Part of a small language model's weights.
Size: 16 layers, width 96, 3 heads of 32, vocabulary 16384, 4.92M parameters.
Architecture: RMSNorm before each block, rotary positions, normalized queries and keys, capped logits.
Each number is 128 + 24 x the weight over the matrix's rms, rounded and kept within 0 to 255. Layers, rows and columns count from 0.

# layer 13 MLP down (transposed), 384x96, rms 0.0899, rows 106-141, columns 0-95
[[139  97 110 158 112  86 146 119 174 144  99 114 124 141 100 153 159 135 141 101 119 112 101 141 131  99 131 113 150 104 123 118 102 119 152  99 134 118 121 149 121 124  99 130 135 162  80 146 112 149 113 140 136 131 120 134 141 116 207 106 113  99 145 137 172 140 155 122 132 129 109 139 120 101 122  96 128 129 114 173 132 136 125 153 141 148 139 148 117 133 116 138 154 114 155 121]
 [103 143 191 154 134 145 121 124 123 156 148 149 129 165 117 118 135 122 142 120 156 102 173 119 137  99 129 103 127  66 113  96 138 117 170 111 112 124 138 132  70 147 102 120 112  98 100 123 109 143 141 151  89 109 156 182 140  87 184 138 103 165 112 145 139 111  75 139 140 142 116 121 129 135 166  95 151 128 141 104 117 116 111 121 168 122 141 132 122 139 110 150 123 135 115 138]
 [116 129 156 153 148 136 165 113 109 139 117 138 110 160 178 126 165 114 124 101 130 181 136 132 124  97 133 153 154 120 159 132 117 131 116 136  98  90 119 137 191 137 112 122 165 153 134 117 121 122 153 100 106 184 149 116  95 104 114 145 129 129 112 166 138 102 118 122 127  94 153 122 132 129 151  95 156  75 109 162 100 150 153 107 167  97 151 114 125 125  93  84 161  99 124  92]
 [147 129 163 138 145 161 145  97 131 169 171 119 103 120 124 125 109  84 131  95 106 121  76 138 135 100 113 118 153 113 175 101 163 153 140 142 127 128 176 143 101 123 104  95 173  98 144 119  98 120 130 144 144 113 120 141  92 101 103 123 144  99 106 158 133 166 119  99 163 122 157 137 155 156 147 156 110 129 108 129 155 137 139 130 121 105 145 152 154 146  93 205 143 130 142 100]
 [ 71  88 136 127 146 147 134 145 107 136 131 140 147 159 111 100  78 124 136 139 152  99 194 179 130 164 107  75 148 118 107 129 134 124  93 111 121 143 142 154  97 116 120 166 112 121 138 139 144 149 127 113  84 154 114 135 125 134 191  95 132 147 115 151  92 154 129 105 153 130 138 132 131 126  90 128 109 143 119 130 169 105 129 111 136  91 166 165 126 139 133 148 115 128 136 111]
 [157 139 147 133 142 148 153 125 112 156 145 118 166 134 124 152 159 135 146 156 178 160 105 154 181 162 128 161  88 151 158 140 105 128 134 151  87 140  93 146 120 114 103 112  98 139 130 111 129 146 128  85 161  72 123 164 149  99 140 126 126  90  72 137 152 130 109 128 174  89 166 179 129 147  80 106 114 111 130 110 129 126  90 132 121 174 124 142 101 107 102 113 117 167 155 135]
 [127 170 106 149 131 160 164 150 134 115 147 116 144 112  89 178  85 126 126 122 165 111 143 101 115  90 140 114 115  96 116  91 159 121 146 109 107 105 133 137 110 136 103 133 132 116 101 119 122 117 146 142 148 101 141 139 106 155 116 136 145 153  92 114 117 107  83 125 122 150 161 165 169 173 130 117 122 109 132 113 141  94 152 129 146 134 100 153 130  94 127 124 112 118 119 101]
 [130 113 148 115 141 131  82 120 134 190 151 103 136  98 130  93 135 146 136  84 122 120 181 154 112 107 135 101 111 149 104 126 120 115 168 147 131 137 111 109 121 103 152 139 150  92 138 115 118 117 106 116 128  97 124 150 113 108 184 112 146 104 146 126 139  95 170 126 116 134  93 104 131 123 126 152 173 187 135 107 103 121 114 131 117 115 145 113 169 131 131 177 128 126 147 149]
 [164  93 140 128 162 156 135 150 162 177 177 133 119 149 176 115 155  97 141 123 145 155 158 100 113 119 144 119 164 113 149 121 133 141 196 125 150  92  95 138 146 146 135 145 132 172 129 117 127 154 130 128  96 149 104 153 137 131 136 113 132 149  91 127 124 135  78 126 115 133 119 158 132 169 154  93 109 130 150 114  95 100 142 118 147  89  89 157 129 122  72 101 113 126 103 138]
 [147 198 117 161 120 177 155 117 112 130 106 119 158 116 105 154 112  96 144 116 186 138 175 109 109 123 134 156 119  98  91  93 154 132 143 137 112 103 133 130  94  97 114 124 126 102  91 121  99  97 148 145 134 108 164 157 143 121 177 126 113 114 109 140 134  88 131 132 125 113 168 116 127 140 145 154 134 123 127 176 181 128 100 100 142 155 104 104 145 153 131 105 130 148 146 124]
 [113 121 114 170  94 131 145 135 136 107 149  91 107 126 154 151 101 118 120 139 198 126 120  76 103 145 156 146 129 123 131 124 140 148 108 105 147 152 127  83 100 144 104 140 160 112 136 103 146 131  95 109 134 145 132 125 114 188 100 197 149 123 118  89  93  82  96 127 151 106 134  99 104 135 134 108 132 127 120  98 113 115 122 139 133 110  77 162 115  93 130 113 148 124 100 138]
 [131 145 103 102 150 105 113 132 164 118 152 133 149 140 198 138 103 150 131 116 137 161 150 127 102 140 185 103 154 124 157 184 133 125 143 104 108 105 121 103 135  96 126 166  89 116 139 172 126 150 101  76 131 161 109 154 133 150 155 122  65 151  50 137  87 120 119 143 128  82  84 132 153 153 156 107 116 134  71 129 121 167 138 106 118  97 131 156  93 121 115 117  99  93 142 126]
 [130  95 118 163 145  89 161 155 107 108 111 144 148 130 117 158 108 151 115 122 124 128 165 163 104  98 141  59 107 143 141 148 137 146 117  79 112  82 142 161 185 142 122 143 145 124 144 114 152 120 153  95 126  73 120 108 138 113 125 100 130 145 145 133  92 160 159 141 145 102 149 115 106 150  83 107 102 153 143 164 147 116 109 118 128 132 120 128 132 138 127 140 183 170 152 136]
 [ 76 119 138 128 137 160 116 129  96 122 156 119 125 152 119  97 102 121 103 120 141 144  65 118 110 116  85 157 129 122 173 140 148 169  93 168 118 116 156 105 125  96 127 167  99  98  91 110  88 132 113  82 129 144 162 145 115  79 124 157  96 114 149 118 140 101 106 111 111  90  87  91 118 117 165 105 132 101 107 120 133 160  83 120 124 102 129 145 119 138 129 128 101  90  89 137]
 [162 139 115 115  85 137 148  99 115 139 104 121 159 148 130 107 145 119  99 150 131 122 167 134 104 173 121 107  83 159 129 186 116 146 150 127 106 147 124 141 140 138 125 127 142 146 117 117 118 183 108 119 115  77  84 156 137 163 124 121 109 123 145 136 111 147  98 129 120 130 131  62 127  98 132 107 108 126 124 101 117 115 156 140 110 114 121 154 115 120 187 125  77 152 149 112]
 [100  99 141 165 101 131  93 159 121 108 118 127 110  91 119 136 130 133 112 158 119 119 112 121 168 142  98 153 139 121 144 138 116 142 103 140 124 117 166 137 155 130 143 124 105 155 111 115 132 160 112 160 107 166 130  97 129 162 139 155 145 127 171 104  98 120 134 145 127 123 111 145 156  87 138 115 103 144 126  89 158 155  84 132 142 128  88 138 133  81 135 106 141  95  86 146]
 [114 165 199 174 129 155 154  91 131 164  92 146 124 148 146 131  97 141 138 156 161 106 117 132 141  84 149 156 114 122 136 146 169 128 141  90 186 123 135 129 126 119 135 151 145 138 116 176 107 149 124 119 171 138 173 137 153 119 149 121 108 148 107 115 143 106 114 124 121 122 168 130 163 128 106 103 135 120 166 117 127 133 132  69 151 126  94 118 136 167 103  86  99  69 116 114]
 [116 173 133 143 103 103 132 115 184 135 110 167 157 142 111 150 131 122 109 145 157 102 104 174  99  93  96  91 124 117 105 154 141 112 163 141 101 145 118 130 113 101 139 115 116 141 120 164 117 107 131 126 158 148  99 149 138 112 163  95  89 127 125 113 152 132 118 134 130 112 184 107 113 134 141 126 117 142 114 110 151 122 120 114 121 149 154 135 176 132 123 153 121 168 153 125]
 [109 133 150 155 135 152 131 135 183 134 142 121 139 146 142 153  98 148 121  84 111 117 139 156 162  98 156 195 149 104 136 119 181 141 138 136 144  96 142 164 143 150 138 103 150 142 156 101 152 115 118  65 164 109 127 116 111 120 101 105 144 152 111 122 117 122 169 127 135 153 112 158 106 144 114 144 145 106 158 145 113 121 102  74 123 148 127 124 102  88 129 104 121 174 144 146]
 [112  77 112 106 172 116 141 110 130 124 141 125  99 113 148 127 124 141 144 132 108 159  53 137 135 118 103 111 163 113  97 121 162 121 140  96 120 137 119 122 147 131 120 147 105 152 138 149 180 144 139  96 178  93 129 119 124 125 149 143 154 114 135 126 107 136 107 133 135 129 140 106 155 108  93 136 161 147 110 103 163 129 151 126 121 149 129 118 125 106 128 164 115 108 135 166]
 [116 173  90 102 133 148 167 145  82 124 104 171 122 139 149  85 101 120  90 132 121 117 160 116 137 163 114 127 131 101  87 157 162 122 113 110 118 147 101 129 135 111 100 133 148 150 117 166 137 161 128 123 165 136 144 105 145 124 131 118 127 123 135  91 119 128  98 131 110 156 143 132 166 122 108  96 113  98 136  99 142 107 142 134 156 108  92 106  97 107 129 102 121  80 157 114]
 [127 148 164  89 107 143 124 149 121 133 124 156 128 146 150 117 120 136 124 167 144 128 157 122 118 139 169 149 143 175 129 146 116 110 114 146 135  86 139 131 126 135 162 151 151 141 171 109 140 140 139 122 131 150 165 163 113 109 114 133 106 146  83 102 104 105  95 101 155 148 114 127 144 113 109 102 136 156 144 128  97 126 136 171 117  90 146  96  79 151 140 122 113 115 127  95]
 [193  94 127 132 106 155 106 130 122 101 116 120 130 141 139 103 151 120 136 151 173 173 161  96 126 132 167 141 130  67 142 157 128 152 117 132 124 156 141 132 161 177  81 137 119 158 115 148 150 169  98 146 146 102 159 180  88 155 191 142 100 133 132 129 172 177 105 115 136  94 155 137 119 135 135 148 115 140 145 122 140 103 104 167 105 120 132 161 110 125 142 118 179 131 124 187]
 [125  94 148 112  84  80  89 103 131  76 166 133 161 128 148 116  89 102 143 108  98 134  31 118 132  93 148  92 136 135 124  80 102 127 136 172 122  89 149 142 107 135 152 134 122  96 140 129  99 136 129 135 106 121 147  85 108 114 117 130 159  93 114 100 132 125  90 105 106 121 143 139 160  88 120 121 118 160 153 113 138 148 129 126 114 140 124  92 154 137 173 118 127 116  98 131]
 [157 123 149 102 122 124 154 119 125 120 112  90 121 147 118 130 100 168 148 157 150  95 126 129 136  80 103 135 113 123 140 180 118 140 126 124 125 128 135 116 120 150 129  95 170 147 153 132 110 136 136 140 112 107  83 133 160 132 150 151 111 108  96 144 147 102 120 130 137 116 173 160 153 154 142 153 140 130 168  70 146 138 129 135 100 106  96 149  90 100 124 105 127 152 174 104]
 [134 153 105 135 129 142 123 121  99 100 114 126 116 107 158 102 100 131 147 138  98 150 114  84 149 164 130 103  99 107 181 117 154 119 102 128 118 143 138 160 160 142 101 122  80 128 164 119 146 112 121 160  78  96 132 167 104 138 129 124 125 128 142 129 145 110 178 157 123 150 175 115 100 129  96 134 121 119  93  74 145 163 142 153 121 143 143 123 140 141 118 141 141 141 143 106]
 [139  92 123 121  98 107 136 122 130 174 113 125 120 122  86 128 144 159  83 141 114 159 160 100 125 184  78 158  84  67 112  90 118 107 164 138 151 125 146 103 130 129 139 134 127  94 110 128 146 100 117 143 136 132 101 145 149 111 158 122 160 156 156 142  99  95 130 136 127 124 164 144 152 126 126 111 153  81 140  93 145 136 157 115 131 110  96 147 138 146 147 145 156 146 127 101]
 [145 107 128 130  98 152 111 125  99 110  96 131 125 158 144 115 143 133 128 145 120 102 139 144 149 114 126 155 120 104 135 143 104 173 167 113 108 132 128 134 114 153 153  93 123 157 132 174 110 133  88 154 174 110 121 135  76 120  65 106  85 127 132 134 106  82 122 108  97 120 107  99 108 135 121  94 127 114 169 112  84  95 161 119 158 121 114 148 116 139 134 122 112 122  80 127]
 [142 108 148 143 135 119  91 127 120  87 149 162  91 101 104 113 123 127 123 133 145 116 127 137 127 117 168 177  80  96 154 121  98 109 172 137 155 154 115 100 113 143 106 123 125 167 138 115  70 105 133 154 117 160 122  77 134 104 150 112 120 108 124 161 148 128 111 101 131 176 105 129  98  85 139 131 152 128 186 146 121 164 150 121 123 147  93 111 156 102 149 136 106 151 128 115]
 [126 191 124 144 146 177 122 130 157 114 145 158 136 128 141 152  95 122 133 165 158 128 102 105 138 116 120  96 110 145  97 124 111  95 117 157 162 129 105 132 141 124 158 105 122 126  41 190 128 124 162 106 102 126 133 106 149 143 133 109 150 125 108 119 116 106 130 117 116 124 175 150 168 124 138 149 141 154 158 143 107 133 156 127 128 123  96 119 145 171 166 140 120 125 121 132]
 [147 159 125 103 134 111 157  87 152 130 126 103  89 125 127  92 146 127 116 159 112 185 119  99 141 174 146 137 109 155 145  98  97 125 142 105 163 137 116 153 115 147 119 134 126  97 136 135 136 142 135 105 137 202 119 121 168 173 145 114 120 130 159 180 135 107 117 165 150 116 154 114 102 116 122 103 116  89 145 106 110 142 147 139 145 137 122 109 107 155  68 135 152 120 153 136]
 [132 137 144 113 134 116  97 135 138 163 155 118  95 103 129  99 125 167 129  94 106 117 115 122 101 137 158 140 114 125 128 134 154 110 146 216 154 131 169 151 150 151  95  63 155 137 141 117 162 156 148 161 100 163 117 154 160 130 110 130  94 199 120 100 107 158 119 119 133 140 132 110 141 136 134 196 138 106 109 120 137 128 128  93 130 143  86 113 147 118 100 137 148 143 161 112]
 [107 162 182 146 130 145 134 160 172 138 113 120 121 110 107 127 149 141 140 169 151 148 128 100 117  97 133 142 115 113  99 146 100 129 145 108 131  94  94 118 100 140 107 118 119  88 121 142 121 127  73 127 100 100 140 163 159 126 143  65 127 130 121 145  93 106  96 130 107 157 124 125 148 104 145  94 103  86 115 120 123 145 158 100 106 133 108 133 136 141 131 113  84 163 167 154]
 [103  91 128 143 130 109 130 126 133 163 130 126 134  94  98 130 108 128 129 152 153 128  90 160 171 129 121 106 115 147 145 100 124 106 179  97 101 154 119 130 112 154 117 128 119 109 179 111 153  91  57 145 104 141 138 117 146 122 155 179  85 140 113 129 132 114 156 144 126 101 127 136 105 138 155 146 108 124 119 131 133 139 140 162 163 128  94 158 114 152 121 147 111 133 157 139]
 [139  98 127 148  92 117 127 135 153 133 104 130 142 134 144 136 132 107 144 134 119 144 135 125 138 100 135 151  94 135 136 102 110 142  96 104 148 115 121 123 115 110 148 128 111 113 133 138 159 162 125  62 129 153 139 134 112 172 111 142 127 125 128 121 146  80 119 114  95  83 133 145  81 140 125 129 146  67 150  89 106 161 126 145 130 110 114 204 109 158 133 112 148 126 132 146]
 [143 109 157 119 129 170 152 136  85 157  93 176 119 182 117 126 149  99 168 126 104 143 164 129 136 111 131 126 119  96 152 140 124  95  69 108  86 133 155 125 122 178 157 133 139 133 169 101 167  91 102 161 119 127 113 120 155 111 136 100 126  79 157 156 119 131 116 156 134 103 113 147 152 139 141 141  66 158 123 107 153 117 100 140 161 110 122 113 132 127 175 142 124 150 126 171]]
# layer 13 MLP up, 384x96, rms 0.181, rows 107-142, columns 0-95
[[149  96 133 104 150 136 134 111 116 138 137 104 133  96 209 116 120  97  98 141 184  94 157 136 149 144 139 101 150 126 152 122 191 152  95 115 121 145 133 160 120 132 131  70 145 118 118 107 131 136 111 145 100  84 123 150 110 112 144  94 111 126  87 162 125  85 105 125 180 132 102 124  89 122 145  73  98 134 110 115 114 122  91 149  71 141 127 165 131 107 106 137 109 120 126 132]
 [ 91 139 120 125 152 160 147 142 148 121 137 160 104 130 164 120 157 166 123 174 140 136 137 115  79  89  90 145 118 133 133 148  80 127 157 128 154 116  96 106 128 156  75  95 105 129 112 165 111 144 145 140 121 148 122  60 139 147 139 123 150 103 131 150 115 146 175 124 139 123 161 118 149 136 129 129 151 122 140 176 111 107 119  88 141 127 121 127 150 151 166 136 147 144 129 128]
 [143 128 139 146 100 116 139 145  98 138 120 173 125 134 132  89 127 120 139 115 101 101 118  96 172 116 115 137 138 141 111 166 131 152 155 110 157 105 176  93 120 112  98 120 130 131 156 127 141 132 112  95 118  99 186 126 140 121 132 121 112 124 119 142 110 168 148 126 113 155 138 115 124 181 175 130 133 108 160 142  96 136  93 110 101 156 112 155 135  81 135 146 141  98 109  89]
 [170 139 105 141 137 139 138 149 184  95  87 125 132 134 114 108 191 169 132 106  82 106 145 156 149 125 143 126 141 118 115  93 150 160 105 145 106 109 110 104 129 157 120 118 163 187 156 146 180 119 152  61 102 166 157 149  94 164  99 174 175 118 103 131 167 140 109 131 138 138 163 119 113 156 120 101 132  87  75 137 149 111 124 109 105 149 121 160 150 134 125 120 154 143 107 140]
 [125 138 108 121 171 110 155  85  73 112 132 127 120 155 121 162 124 158 131 116 163 111 157 153 154 153  95 119  84  99 129 118 161 139  97 108 127 118 137 125 124  97  92 103  76 153 120 130 118 102 150 175 137 115 110  89 121 123 140 137  59  87 126 110 141 132 122 139 117 180 135 110 149  88 145 101 176 104 110 115 102 147 137 118 110 125 102 139 110 126 122 150 145 125 136 150]
 [166 138  93 126 117 115  87 103 179  89 170 130 141 123 112 112 158 101 131 146 125 126 151 104  82 140 138 122 115 186 138 112 166 104 145 116 131 123  95 154 120  98 109 105 173 116 125 164 141  95 116 132 129 134 134 130 164 101 113 123 110  84 144 128 134 119 122 137 110 119 126 135 116 124 148 134 136 120 153 134 160 111 127 141 109 144 106 132 101 122 136 138 156 137  78 142]
 [139  98 112 138 137 143 124 131 130  92 170  96  76 142 144 102 114 123 143 109 126 118 137 126 131 197 160 146 126  80 124 108 136 105 143 161 133 132 127 165 160 147  79 112 133 127  94 150 148 145  96 112 134 168 112  95 124 102 144 107 137 114 101 117 121  99  88 136 118 106 134 131 114 124 101 104 115 107 106 111 105 100 125  87 102 138 163 140 131 167 139 141 102  92 150 148]
 [ 80 151 135  76 109 140 137  57 102 100 164 147 123 120 117 144 121 116 115 121 107  90 142 142 110 136 133 125 177 163 112 170 111  91 137 116 148 161 119 148 157 158 129 143 116 105 121  93 117 148 149 134 117  78 140 117  99 106 117 112 155 126 146 153 157 127 115 154 136 112 177  78 157 166 101 151 148 130 119  91 128 109  85 118 123 164 129 114 145 100 120 145 147 155 116 158]
 [ 95 141 136 116 133 171 141 147  65 131 130 109 121 102 149 147 122 116 112  88  82 116 127 101 159 124 123 159 126 130 136 168 165 126 105 188 124 115 180 114 136 139 157 121 123 122 127 103 166 168 136 140 139 136  88 104 140 146 162 131 150 139 111 140  89 121  66 101 116 125 110 126 145 110 128 117 116 150 113  59 164 135 149 121 155 138 144 146 133 113 137 123  93 128 109  86]
 [125 100 108 144 114 110 125 147 108 155 160 155 167 101 112 109 101 192 135  95 123 138 138 138 137 102 157 136 138  79 105 132 120 145 124  99 155 123 131 159 130 134  88 113 176 120 145 166 106 140 121 136 141 127 119 102 120 155  93 117 125 138 135 164 154 128  97 123 105 198 124 135 115  90  74  83 175 117 149 134 125 147 138 114 136  95 102 156  79 120 118 126 153 122  97 101]
 [128 136 109 121 118 117  99 144 123 129 114 121  88 155 192 104 115 122 106 126 138 102  95 134 135  83 169 115 183  97 120 157 101  96 189 116 181 158 120 171 159 107 133 123  87  84 161 137 135 139 126 175 141 170  87 142 104 161 147 135 115 132 109 119 122 111 193 141 131 145 135 122 134  43 165 115 110 133 101 102 128 110 135  72 154  92 119 181 158 181 120 151 157 128 112 129]
 [153 123 126 130 132 120 125 161 124 135 122 137 131 140 136 145 125 183 145 180 126 142 120 121  93 117  98  94 131 105 115 132 127 138 177 155 151  75 108 125 112 112  93 167 122 118 146 121 117 161 111 101 171 192 153 120 192 118 124 174 107 119 121 140 140 185 106 133 145 118 132  91 115 113 134 103 170 120 107 103 130 123 145 125 152 132 125 128 126  99 137 112 181 123 118 108]
 [135 104 108 145 115 136 128 120 143 134 163  91  98 122 107 113 156  93 135 106 155 120 134 146 131 123  79 122 130 128 144 158 138  99  99 158 157 169 134 153 150 119 143 169  92 148  92 130 152 167 139 149 114 113 128 137 171 154 149 127 116 117 102  87 128 109  96 128 158  78 153 126 147  98 127 120 101 161 125 139 145 136 151 117 133 159  87 199  91 109 120 110 172 122 107 117]
 [142 124 114 110 123 103 121 118 192  99 122  99 107 185 158 127 121 120 160 147  86 135 134 107 128 138 173 153 181 134 126 148 136 162 151 132 143 155 127 145 148 132 107 140 142 127 114 131 108 107 171 112 137 114 113 125 143 138 132 129 135 148 124 121 183 145 106 174 105 119 144 105 133 129  86 130 158 175 118  98 102 125 143  90 108 125  98 101 120 105  99 150 118 175 122  83]
 [144 100 109 116 142 131  93  95 120 124  98 125 137 114 150 139 144  95 153 114 127 168 141 119  87 172  89 120 137  89 114 112 113 125 105  87 126  87 140 131 139 138 118 112 138 113 146 134 122 120 111 114  96 133 152 124 137 123  88  88 127 114 104 136 105  95 129 153 143 121 148 158 102 153 138 155 162 150 174 155 161 116 151 124 135 128 121 143  82 123 152 153 114 164 119 106]
 [ 68 114 151 142 130 103 138 119 117 111  81 158 142 102  81 108 125 131 122 123 117 108 151 127 105 115 123 103 152 132 113 113 112  94 141 117 129 139  85 135 129  61 177 136 122 132  82 110 135 108 176 124 125 127 200 138 132 150 128 127 152 115 110 132 119 140 125 110 165 146  97 103 120 138 104 122 127 124  88  94 136 107 102  94 149  78 133 170  79  84 148 123 137 118 132 134]
 [174 127 118 133 175 126 144 151  98  93 132 106 122 113 116 157 126 107 140 133 118 105 117 189 150 144 155 125 159 130 130 119 124  96 131 123 121 138 140 123 143 126  95 120 152 115 119 122 103 114  91 141 135 167 175 118 164 142 107 130 101 158 154 136 160 127 182  94 101 160 140 147 167 164  88 153 147 119 100 130 127 102 132  94  73 129  98 128 128 114 148 161 134 102 138 122]
 [146 123  96 132  99  98 148  97 122 124 119 156 106 107 121 105 145 118 139 124 105 119 163 101 134 154  69  98 169 140 158 133 127 124 114 109 103  81 101 130 142 100 159 121 150 115  92 158  99 120 146 120  76 104 131 126 113 164 105  75 138 107 125 118 141 121 134  86 146 109 131  80 122 102 136 132 144 121 124 131 140 136 171 108  93 105 139 110 102 154 123  99 162 141  96 125]
 [154 134  78 118 131 135 137 121 145 139 101 105 164 112 156 147 126 133 110 145 133  85  82 136 134 154 149 121 151 110 135  87 111 117 171 125 173 115 134 144 155 109 144 123 119 146 116 114 168 117 104 156 124 160 121 103 171 153 144 115 127 102  91 151 136 148 103 112 140 125 138 141  82 149 183 137 135 101 140 100 147 133 135 125 138  96 162 139 111  80 136 105 102 128 130  96]
 [165 135 105 150  86 128  99 122 100 157 120 143 138 153 126 167 124 126  61 123 130  84 132 128 128 165  84 138 111 123 145 135 119 149 168 116 145 163  83 170 148 141 136 156 125 134 132 112 147 116 139 140 161 133 112  98 143 102 109 143 140 133 123 119 123  85 156 155 117 169 122 122 142 114 120 119  91 110 123 109 139  87 100 113 100 127 154 129 134 152 127 128 130 110 101 108]
 [119 136 126 137  97 150 130  80 148 135 102 126 169 118 131 160 132 179 111 143 110  68 129 129 115 133 117 132  99 156 112 129 121 116 113 132  88 178 104 169 144 144 144 139 136 161 130 110 148 134  99 141 161 148  69 140 118 138 103 129 143  91 135 127 104 116 159 112 146 133 120 121 125 101 133 123 125 137 127 153 159 163  96 168 154 114 122 175 141  89 150 106 102 155 126 138]
 [149  92 142 120 129 143 163 109 115 135  84  85 174 143 165 120 120 119 126 142 123 150 144  76 135 143 144 172 178 128 119 149 172  98 131 131 172  91 157  92 130  97  90 109 161 107 133 126 153 114 119 123 106 125 126 103  85 104 145  73 154 146  63 117 152  94 130 103 166 118 109 143 145 117 161 179 148 122 200 149  86  85 131 101  70 108 131 148 110 103 168 102 107 116 104 114]
 [141  96  64 142 134 134 135 129 106 162 133 142 121 111 114 122 114 159 141 138 158 109 141 119 148 129 138  93 138  83 109 114 137 151 142 154 129 126 182 123  95 129 125 127 119 157 123 130 130 113  80 108 104  96  91 183 111 158 162 150 107 174 127 116 140 119 135 113 140 112 134 102  61 158 138 122 119 115  88 158 108 110 111 123 123 159 131 153 135 100  63 118 133 151 124 119]
 [ 90 123 111 140 148 155 118 149 122  89 105 135 143 116 109  82  93 111 186 133 134 203 130 150 128  82 120 108 140 121 120 104 116 112 140 130 102 111 140 149 125 154 173 124  87 146 130 139 137 105 120 138 140 173 102 144 137 125 109 151 133 127 125  95 122  84 154 151 122 118 104  92 108 121 162 177 131 142 127 146 118 128 158 109 119 140 143 132 146 119 141 128 141 155 115 101]
 [115  95 127 125 132 107 130 126 170 114 141 143  90 152 146 129 130 168 109 148 126 114 140 150 116 119 140 110 160 103 153 126 121 112 131 126 149  86 109  78 116 162 134 148 136 101 116 125 125 167 120 122 102  74 124 135 101 161 117 144 118 141  91 152 129 107  76 140 107 138 120 147 159  64 149 141 145 173 160 180 127 136 121 130 137 118  82 140  95 128 123 120 105 101  97 137]
 [100 137 145 101 127 173 146 127 125 137 115 102 136  87 137 101 128  87 117 151 110  95 154 156 144 105 147  93 118 136 139 150 128 140  97  99 143 126 132 130 124  91 143 119 129 183 113 122 126 144 156 147  89 115  98  75 118 141 155 139 113 126 155 110 124 147 130  97 136 138 147  89 166 112 125 139 155 196 109 137  80 142 128 159 130 137  83  88 118 132 128 118 123 117 162 132]
 [156 123 117 138 106 117 131  87 124 111 102 133  94 108  90 145 152 113 111 106 150 154 154 146 131 117  98 108 167 117 155 172 149 167 119 171 166 178 125 104 112 136  85 109 103 128 122 139 102 124  93 135 104 151 119 111 104 129 109  95  90 151 123 125 173 177 111  70 144 146  93  98 122 135 109 140 164 138 114 137 164 116 140 152 125 123 123 129 123 141 138  97 129 112  82 151]
 [136 124 122  95  77 139 146 145  83 118  97 156  98 130 176 115 131 107 108 120  97 108 148 151  82 109 129 124 148 140 136 142 103 143 146 119 153 150 119 143 154 158 125 117 136  99 107 105 136 145 156  90 108 146 140 107 110 104 119 114 120  93  98 120 143 173 117 135 161 158 120 120 148 139  99 142 134 130 111 144 137  92 100 156 109 150  99 145 164 111 134 167 108 170 111  81]
 [163 151 138 106  76  82 123 126 140 125 122 112 131 108  85 140 129 114 151 113 160 139 140 134  82 149 156  91 132 129 125 153 134 104 124  79 109 122 136 137 149 180 114 123 169  76 157 115 151  90 133 118 125 115 166 130  94 125 139 146 145  87  94 118 117  95 115  91 175 144 125  97 132 134 164 160 116 131  94 125 116 115 138 135 111 116 125  96 116 133 119 131 147 130 134 122]
 [167 148 148 132 137 121 129  93 146  83 107 102 157 116 145 129 143 130 140 149 132  90 141  75 136 139 148 130 128  84 149 120 176 119 114 118 143 113 138  78 122 104 146 129  92 117 143  78 121 135 113 118  63 133 151 141 125 127 148 167 120 117 130 150 116 120 120 134 117 137 151  75 146 110 144 129 117 153 162 139 125 146 149 114 118 140  85 169 123 130 135 123 111  80 107 157]
 [122 114 146 127 125 144 131 104 109  79 104 155 107 103 133 104 111 107 133 146 104 139 152 161 134 120 133 143 158 151 100  86 106 102 140 127 135 162 139 131 128 159  82 106 124 138 135  86 124 125 126 159 137  93 185 132 101 109  95 119  80 112 162 147 157 106 116 139 156 105 121 112 117 140  73 152 158 117 115 132 121 151 108 155 134 153 139 152 182 139 177 131 150 151 124 112]
 [ 94 142 132 118  53 154 141 113 183 101 104 143  97 131  93 148 128 200  95 129  82 149 124 119  91 123 139 100 114 106 101 120  98 171 161  85  98 132 127 169 100 165 130 109 151 104 114 152 148 132 130 129 146 177 138 151 120 151 129 110 163 127 135 112 117 117  98 123 148 145 101 130 121 147 137 100 148 136 100 116 128 142 101 122 121 141 106 169 147 144 142 126 103 128 130 107]
 [114 103 116 131 132 113 100 104 123 106 179 122 161 133 129 144 131 154 134 125 114 108 144  97 141 139 114  91 148 150 139 126 143  63 151 115 109 125  89 119 108 143 168 117 133 136 157 139 129 119  73 118 106 138 126 149 135 138 125 135  90 164 124 121 165 167 120 146  74 115 129 112 124  91 127 134  92 170 124 161 134 145 122 134 148 162 124 136  97 119 197 137 117 160 139 153]
 [147 116 175 134 117 167 134 133 145 192 144 117 131  85  84 150 121 147  98 140 159 126 133 176 101 108 132 147 113  91 114 115 133 132 128 138 127 124 125 186 123 122 100 138  84 130 106 154 136 131 142  92 114 154  86 121 134 126 116  75 162 103 127 150 126 119 134 115 112 138  98 145 115 123 142  91 159 123 125 125 137 132 144 163 101 118 125  94 150 134 120 165 130 109 145  92]
 [164 126 139 108 128 170 138 141 128 179 121 117 123 101  97 137 169 128 115 158  90 124 118 108 109 104 102  93 111 164 177 147 190 137 162 148 145 135  78 130 129 151 104 137 205 131  97 188 110  91 127 142 148 125 157 143  96 138 145 162 135 128 127  88 117 103 107 102  98 141 146  49 145 156 125 150 133  97 146 108 138 129  99 142 166 122 105 145 164 154 100 155  98 136 141 170]
 [161 105 134 111 142 160 130  99 160 140 139 126 163 160 138 160 116 126 115 132  97 118 116 130 155  78 111 154 144 102 110 147 106 133 140 141 157 105 138 107  99 143 137  94 123 144 121 121 113 116 179  91 133 120 118 152 166 138 128  98 134 105  94 119 150 132 126 132 145  87 108  78 127  61 124 134 116  95  77 118  86 153 114 120 181 122 149  94  80 109 126 136 175 118 134 142]]